{
  "num_hidden_layers": 13,
  "hidden_size": 192,
  "num_attention_heads": 2,
  "num_key_value_heads": 2,
  "head_dim": 64,
  "intermediate_size": 768,
  "vocab_size": 16384,
  "hidden_act": "quick_gelu",
  "norm": "rmsnorm",
  "norm_place": "pre",
  "norm_eps": 1e-05,
  "positions": "rope",
  "rope_theta": 10000.0,
  "rope_fraction": 1.0,
  "qk_norm": true,
  "attn_scale": 0.178,
  "bias": "none",
  "tie_word_embeddings": true,
  "parallel_block": false,
  "extras": ["capped logits"],
  "init": "normal",
  "init_std_qkv": 0.0604,
  "init_std_o": 0.0,
  "init_std_up": 0.0604,
  "init_std_down": 0.0,
  "optimizer": "adamw",
  "learning_rate": 0.00216,
  "beta1": 0.9,
  "beta2": 0.98,
  "weight_decay": 0.043,
  "lr_head": 0.00842,
  "max_grad_norm": 1.0,
  "warmup_steps": 494,
  "schedule": "wsd",
  "decay_fraction": 0.926,
  "decay_shape": "pow",
  "final_lr_fraction": 0.05,
  "batch_tokens": 32768,
  "max_seq_len": 256,
  "doc_mask": false,
  "train_tokens": 300500000,
  "max_steps": 9171,
  "dataset": "wikipedia_en"
}
Each number is 50 + 12 x the weight over its row's rms, rounded and kept within 0 to 99. Layers, rows and columns count from 0. The size before them is the row's rms in percent of the matrix's.

# down: layer 8 MLP down (transposed), 768x192, rms 0.109, rows 114-122, columns 0-191
# up: layer 8 MLP up, 768x192, rms 0.125, rows 115-122, columns 0-191
down114 104:43 65 43 29 54 31 36 31 46 53 64 56 27 21 70 58 45 61 41 51 58 68 38 48 31 60 44 51 61 48 54 58 52 55 54 42 43 48 42 38 48 70 64 66 56 47 61 38 38 64 61 24 52 41 45 57 61 35 53 47 32 48 43 29 63 46 45 42 41 49 42 62 34 40 60 30 33 43 49 63 50 54 51 22 48 46 34 63 54 49 55 41 64 56 73 42 39 32 55 31 51 82 20 64 51 36 47 62 53 34 59 46 28 63 63 61 37 58 56 64 43 44 67 40 39 53 44 58 51 35 48 48 55 39 48 40 75 51 59 38 69 44 42 62 39 56 30 42 50 52 43 32 37 48 69 31 58 48 64 70 43 56 64 34 40 52 50 71 53 54 45 52 34 72 61 62 44 65 44 22 63 47 44 44 54 66 45 49 56 56 41 58
up115 091:53 60 32 45 33 60 47 30 33 42 66 49 61 62 62 55 71 58 66 63 60 52 43 42 43 63 67 58 53 51 38 47 57 56 59 58 49 60 35 50 71 34 70 61 69 39 16 53 36 37 79 58 58 57 60 60 49 46 53 41 47 42 52 61 55 40 40 60 48 34 56 48 88 62 41 53 56 57 66 46 28 11 52 38 50 55 50 46 63 37 49 57 50 47 39 43 30 60 55 44 64 55 45 46 53 54 51 40 67 40 33 52 54 32 54 28 36 44 77 71 34 55 45 36 54 49 47 78 78 72 43 60 52 46 52 59 32 64 47 53 41 56 51 65 53 31 63 43 41 64 52 53 43 57 45 38 52 53 42 46 64 41 60 41 55 43 43 67 37 47 53 39 70 67 63 56 69 65 37 35 48 51 58 49 49 52 35 35 44 67 49 49
down115 084:74 62 57 58 59 53 43 52 47 46 45 41 60 60 37 69 57 62 54 22 56 36 68 40 47 33 61 55 41 33 66 63 62 48 47 46 66 32 58 59 40 47 48 51 40 32 70 27 49 49 36 68 38 79 39 32 45 56 38 37 67 60 47 49 52 44 54 60 41 48 38 27 47 38 45 55 48 53 36 68 67 61 57 36 68 28 56 39 45 38 45 50 48 50 50 55 57 44 49 51 33 63 35 34 46 52 63 56 35 70 54 44 45 24 48 46 57 53 70 66 58 53 59 56 47 55 36 34 40 51 41 44 55 58 56 17 60 27 55 66 50 54 50 57 47 61 30 66 68 74 42 53 39 22 43 45 63 58 57 59 54 65 77 50 72 45 35 37 50 70 37 60 51 50 56 54 54 60 21 60 48 57 47 69 63 26 51 57 52 52 49 56
up116 104:40 68 51 64 55 60 54 28 58 51 51 26 62 53 37 65 43 38 56 74 63 59 39 52 59 64 44 44 42 62 60 47 59 44 46 50 64 45 70 38 53 47 49 22 65 72 42 39 42 20 67 50 46 69 55 48 47 58 50 60 36 73 39 28 63 52 29 55 41 41 51 36 58 49 55 77 29 49 64 56 44 43 68 41 44 46 62 57 51 35 21 52 41 50 52 38 41 45 42 63 47 38 43 52 51 53 42 32 48 49 38 26 71 48 66 47 80 29 35 62 58 49 42 57 62 45 34 58 64 67 50 52 25 36 37 49 46 51 40 60 58 63 41 31 60 52 40 46 65 41 51 73 51 37 39 45 57 52 56 43 37 63 56 55 59 46 46 60 63 51 41 55 47 15 78 59 65 37 52 32 57 44 52 37 56 45 57 38 46 47 66 49
down116 101:45 72 53 39 74 46 40 69 52 34 38 44 45 75 67 40 47 58 60 47 39 61 39 51 41 50 44 64 61 50 29 51 53 31 45 44 53 66 56 53 41 46 59 46 47 37 70 57 64 63 54 39 62 44 31 48 44 39 56 62 63 35 54 42 53 41 61 69 62 39 34 42 42 44 37 61 59 46 41 51 28 57 23 68 85 67 74 51 55 42 52 74 71 45 47 58 64 59 49 54 52 50 51 74 57 43 38 62 42 33 53 49 65 60 62 59 59 37 51 52 48 53 55 44 51 64 53 38 50 40 87 34 47 55 53 70 50 53 50 51 59 54 59 37 30 57 63 44 58 29 56 59 44 59 48 40 40 51 60 43 46 39 67 48 18 63 47 54 63 50 53 44 63 34 76 40 41 69 59 48 29 57 23 49 46 48 39 34 63 58 73 57
up117 100:41 65 38 76 54 61 49 65 51 38 66 64 54 63 56 66 35 55 35 47 91 50 60 36 65 41 72 37 50 49 51 49 42 46 66 47 40 57 54 46 77 41 50 50 31 46 48 73 60 45 56 41 59 24 36 20 43 62 52 48 57 65 49 60 44 46 34 55 44 54 51 53 43 24 49 29 41 55 56 46 57 37 65 46 55 61 40 61 46 39 56 30 41 58 36 43 55 46 36 49 65 49 25 46 39 52 41 53 37 59 43 19 64 49 49 52 40 40 33 56 51 62 54 47 32 44 40 57 49 59 61 44 55 49 43 62 51 52 72 32 39 43 41 45 57 55 62 56 81 32 53 56 20 52 41 67 53 32 61 64 44 35 62 67 42 54 53 58 70 35 55 44 64 53 50 20 65 41 45 52 57 52 36 55 52 30 55 50 43 38 52 61
down117 104:57 55 66 55 40 56 32 42 40 47 44 55 44 52 15 45 53 45 31 46 28 57 45 39 40 44 57 56 39 40 57 46 53 53 60 54 44 68 54 54 71 36 41 48 23 57 57 37 54 59 46 26 33 37 39 46 44 38 52 42 73 51 46 57 54 25 42 70 46 69 71 41 53 39 58 36 37 38 44 58 46 32 32 45 39 51 41 60 33 51 61 39 49 71 40 59 81 41 40 41 51 35 41 39 56 50 48 66 23 44 50 56 26 57 57 60 55 44 54 60 30 65 62 43 64 51 44 53 52 68 54 50 38 43 42 42 36 47 65 58 57 64 67 51 57 58 50 43 47 50 40 47 34 31 70 85 41 67 26 50 64 49 52 61 64 53 55 50 47 42 43 49 31 36 57 52 50 43 54 57 65 50 25 58 47 50 38 65 34 21 66 27
up118 094:21 38 67 61 48 52 57 57 62 37 33 47 56 56 40 56 55 36 47 57 41 41 48 56 33 57 40 62 55 56 45 65 40 55 55 51 49 52 53 34 38 37 64 32 44 59 50 49 82 25 62 52 63 76 52 40 42 45 55 40 61 44 32 30 50 54 41 33 72 42 51 47 60 50 40 44 34 64 77 46 44 60 53 50 55 47 28 22 45 32 70 50 69 32 49 38 53 50 39 38 71 50 66 40 34 52 80 47 53 49 50 40 61 40 38 41 49 47 78 60 62 69 35 54 71 54 35 54 69 62 60 47 57 60 39 62 45 51 51 70 51 42 60 39 35 40 41 53 62 48 60 50 59 54 27 35 51 49 47 37 67 65 45 71 41 62 55 64 48 41 49 69 50 63 41 50 59 36 52 59 53 35 54 49 58 47 32 63 57 73 34 75
down118 078:43 55 18 68 49 51 59 35 37 51 38 63 66 68 48 51 42 52 62 75 36 33 28 64 41 40 50 38 42 45 50 49 45 68 69 68 31 56 45 45 52 59 37 68 45 47 50 31 37 64 65 52 48 54 34 51 50 49 45 40 36 46 72 53 68 59 56 66 33 63 54 55 46 37 60 51 66 60 51 52 61 54 23 52 43 60 42 38 56 60 52 51 71 42 58 38 41 49 26 59 52 62 47 39 68 30 70 57 47 56 23 53 39 40 49 67 52 69 49 30 55 59 52 61 50 59 45 48 35 29 37 63 52 49 40 24 58 60 39 53 44 60 50 58 40 45 77 47 46 48 66 47 34 28 57 68 61 55 58 53 63 46 55 50 59 61 52 48 71 47 48 24 55 54 61 61 77 60 48 59 52 39 62 65 35 35 60 66 52 31 51 25
up119 100:31 41 55 41 60 73 65 55 44 24 54 52 54 43 49 50 70 64 47 55 44 35 39 43 60 68 56 53 63 44 47 47 47 65 36 33 54 51 53 50 67 55 59 56 42 56 42 57 61 31 48 73 53 61 51 53 42 67 49 67 64 59 38 57 60 43 53 44 44 44 37 56 79 54 57 43 40 65 56 31 46 00 40 55 44 47 49 51 49 25 60 42 53 52 65 47 35 70 32 32 50 42 51 53 29 63 37 28 58 38 41 51 52 34 71 53 42 64 54 66 69 46 49 46 49 42 33 54 58 48 63 33 32 50 41 71 50 55 48 34 73 57 51 57 48 44 51 72 54 64 46 51 55 55 58 34 73 59 64 35 21 56 41 77 42 61 38 58 58 61 45 45 61 34 58 36 57 35 55 57 62 39 68 34 48 56 48 31 56 47 55 54
down119 095:61 47 36 35 33 42 36 57 30 41 73 34 50 14 54 81 50 48 55 57 30 60 47 45 40 39 32 55 31 47 69 43 54 54 50 50 56 52 49 39 37 54 45 54 39 58 58 39 51 40 52 36 57 70 65 47 49 43 35 45 51 59 40 34 57 59 72 51 77 30 53 38 44 59 67 38 48 59 71 44 54 70 56 53 43 63 36 69 42 54 66 38 51 48 30 48 47 50 56 92 48 66 64 49 64 41 69 61 58 45 58 48 56 59 55 35 39 47 26 64 51 56 57 65 55 55 59 48 54 52 48 47 50 45 50 38 44 46 52 65 59 44 70 31 56 52 42 53 34 25 51 74 46 42 34 47 68 70 38 44 74 62 43 28 53 53 54 47 24 47 43 48 39 45 39 54 54 60 38 37 50 76 45 57 69 35 54 52 36 46 50 45
up120 098:58 16 47 74 49 47 62 65 56 24 76 47 65 61 41 53 50 60 61 52 48 53 49 86 85 41 54 51 36 52 50 75 51 49 64 56 30 42 73 58 63 58 60 39 43 56 47 46 64 44 56 66 40 65 60 34 63 48 44 38 82 82 37 70 73 50 59 61 64 47 40 51 60 53 50 49 39 61 62 45 33 50 59 56 40 48 48 44 54 37 54 53 48 46 38 39 65 54 45 44 52 63 44 40 38 64 55 34 54 56 45 58 50 43 51 57 40 64 67 46 56 53 52 48 54 67 39 40 65 52 27 49 59 33 43 32 45 51 09 51 48 48 68 52 76 44 56 65 53 34 58 51 70 41 50 57 50 46 53 42 43 55 48 51 45 65 45 39 31 70 67 62 47 41 37 68 48 60 42 45 51 50 48 46 37 51 60 33 61 56 50 54
down120 093:59 53 50 50 46 50 41 57 47 68 34 27 49 43 41 41 52 66 45 27 50 49 53 20 38 67 44 42 52 56 43 30 59 43 67 40 62 45 39 35 32 61 39 46 43 28 44 37 45 53 30 42 56 60 54 34 54 62 54 48 37 33 57 59 35 45 44 48 38 53 43 15 33 42 31 44 62 54 69 46 62 60 71 36 65 42 55 43 50 63 56 70 59 60 58 56 44 54 34 50 39 55 57 80 73 78 57 46 59 33 65 41 25 75 48 57 59 38 49 36 68 54 50 61 55 50 47 47 68 41 70 36 36 73 59 44 82 52 35 58 43 65 41 29 41 38 66 61 64 55 61 56 52 61 48 38 42 45 45 53 53 42 45 43 65 38 54 56 46 67 27 35 50 58 67 38 48 41 45 41 70 51 49 52 44 45 65 43 51 60 52 45
up121 113:54 43 50 46 35 64 64 64 67 71 55 33 48 80 56 63 51 66 55 47 58 47 53 52 66 58 44 52 44 49 32 40 31 31 29 24 43 65 63 48 42 55 54 45 58 61 42 44 59 34 59 56 66 52 57 34 40 44 70 13 58 50 65 51 50 49 53 47 48 47 33 55 35 50 48 45 71 58 81 63 37 48 45 46 57 43 49 43 68 47 38 39 44 47 44 56 35 40 41 61 22 50 67 39 61 61 54 44 50 71 57 35 78 46 48 36 48 57 65 27 48 37 50 63 79 39 45 37 55 48 55 34 35 44 37 45 44 36 74 31 58 48 21 57 55 45 62 56 57 42 57 59 55 56 55 66 41 45 36 64 55 39 48 38 55 48 51 47 45 56 33 56 27 38 57 50 44 30 74 57 51 52 38 49 52 64 61 48 32 72 36 60
down121 130:32 42 49 32 34 31 50 63 66 83 40 53 44 69 67 48 31 48 42 43 62 38 39 81 50 45 51 61 62 50 42 48 27 50 45 39 38 53 40 47 47 50 75 45 56 52 43 55 67 37 53 49 59 45 45 44 64 53 53 26 43 45 42 61 40 57 59 60 51 46 39 32 43 35 49 66 63 48 55 41 28 65 55 37 26 35 56 56 57 41 58 52 40 39 77 65 66 62 47 52 53 63 51 70 51 67 37 75 51 57 63 69 66 70 62 26 53 63 54 46 60 41 65 57 51 26 62 71 66 63 66 55 55 40 42 47 68 59 68 54 53 62 15 61 52 56 31 42 51 48 52 60 85 54 54 43 53 53 48 45 62 57 58 51 38 45 50 36 45 46 40 54 68 69 50 52 27 50 45 47 46 45 39 54 63 57 50 50 50 42 43 56
up122 113:62 35 20 57 58 59 59 38 41 41 70 49 64 51 41 69 44 49 45 71 38 49 46 73 63 73 50 75 62 37 43 42 56 35 49 47 68 43 55 49 58 53 80 43 36 49 40 58 69 43 67 75 67 61 54 67 62 55 68 44 44 69 41 55 58 36 48 79 34 41 56 49 60 34 45 64 48 60 36 30 47 59 47 59 38 55 52 50 70 37 37 47 43 54 42 63 31 49 39 70 45 39 52 37 51 50 30 19 57 51 27 46 63 56 67 46 53 29 39 28 69 41 40 36 62 35 59 58 56 53 51 55 50 38 54 66 43 54 46 41 38 48 60 60 48 35 46 57 72 47 58 68 35 60 52 39 56 65 44 38 65 49 50 48 69 38 37 44 57 48 39 52 59 36 70 38 69 40 71 49 48 47 48 42 60 36 60 35 44 45 47 45
down122 125:51 34 48 61 59 71 62 60 55 40 49 62 43 59 63 56 52 33 57 42 36 46 52 53 54 86 51 47 73 40 66 33 53 43 50 29 44 47 61 49 65 48 55 46 49 52 47 74 71 43 59 59 51 50 43 57 60 51 55 41 53 37 58 65 31 43 36 76 63 49 60 63 48 53 53 51 49 53 64 42 31 69 46 51 41 46 48 59 58 47 51 40 46 57 55 57 28 47 48 96 63 51 72 39 39 47 53 35 51 54 42 59 47 37 68 32 54 50 48 29 72 39 57 52 55 31 62 59 46 50 29 52 48 34 43 71 58 54 31 59 41 32 71 62 43 32 56 48 54 68 56 63 34 48 45 47 39 73 65 40 43 59 46 36 68 54 38 63 35 63 49 59 54 48 57 68 72 56 55 46 51 33 67 49 60 40 44 37 66 33 79 31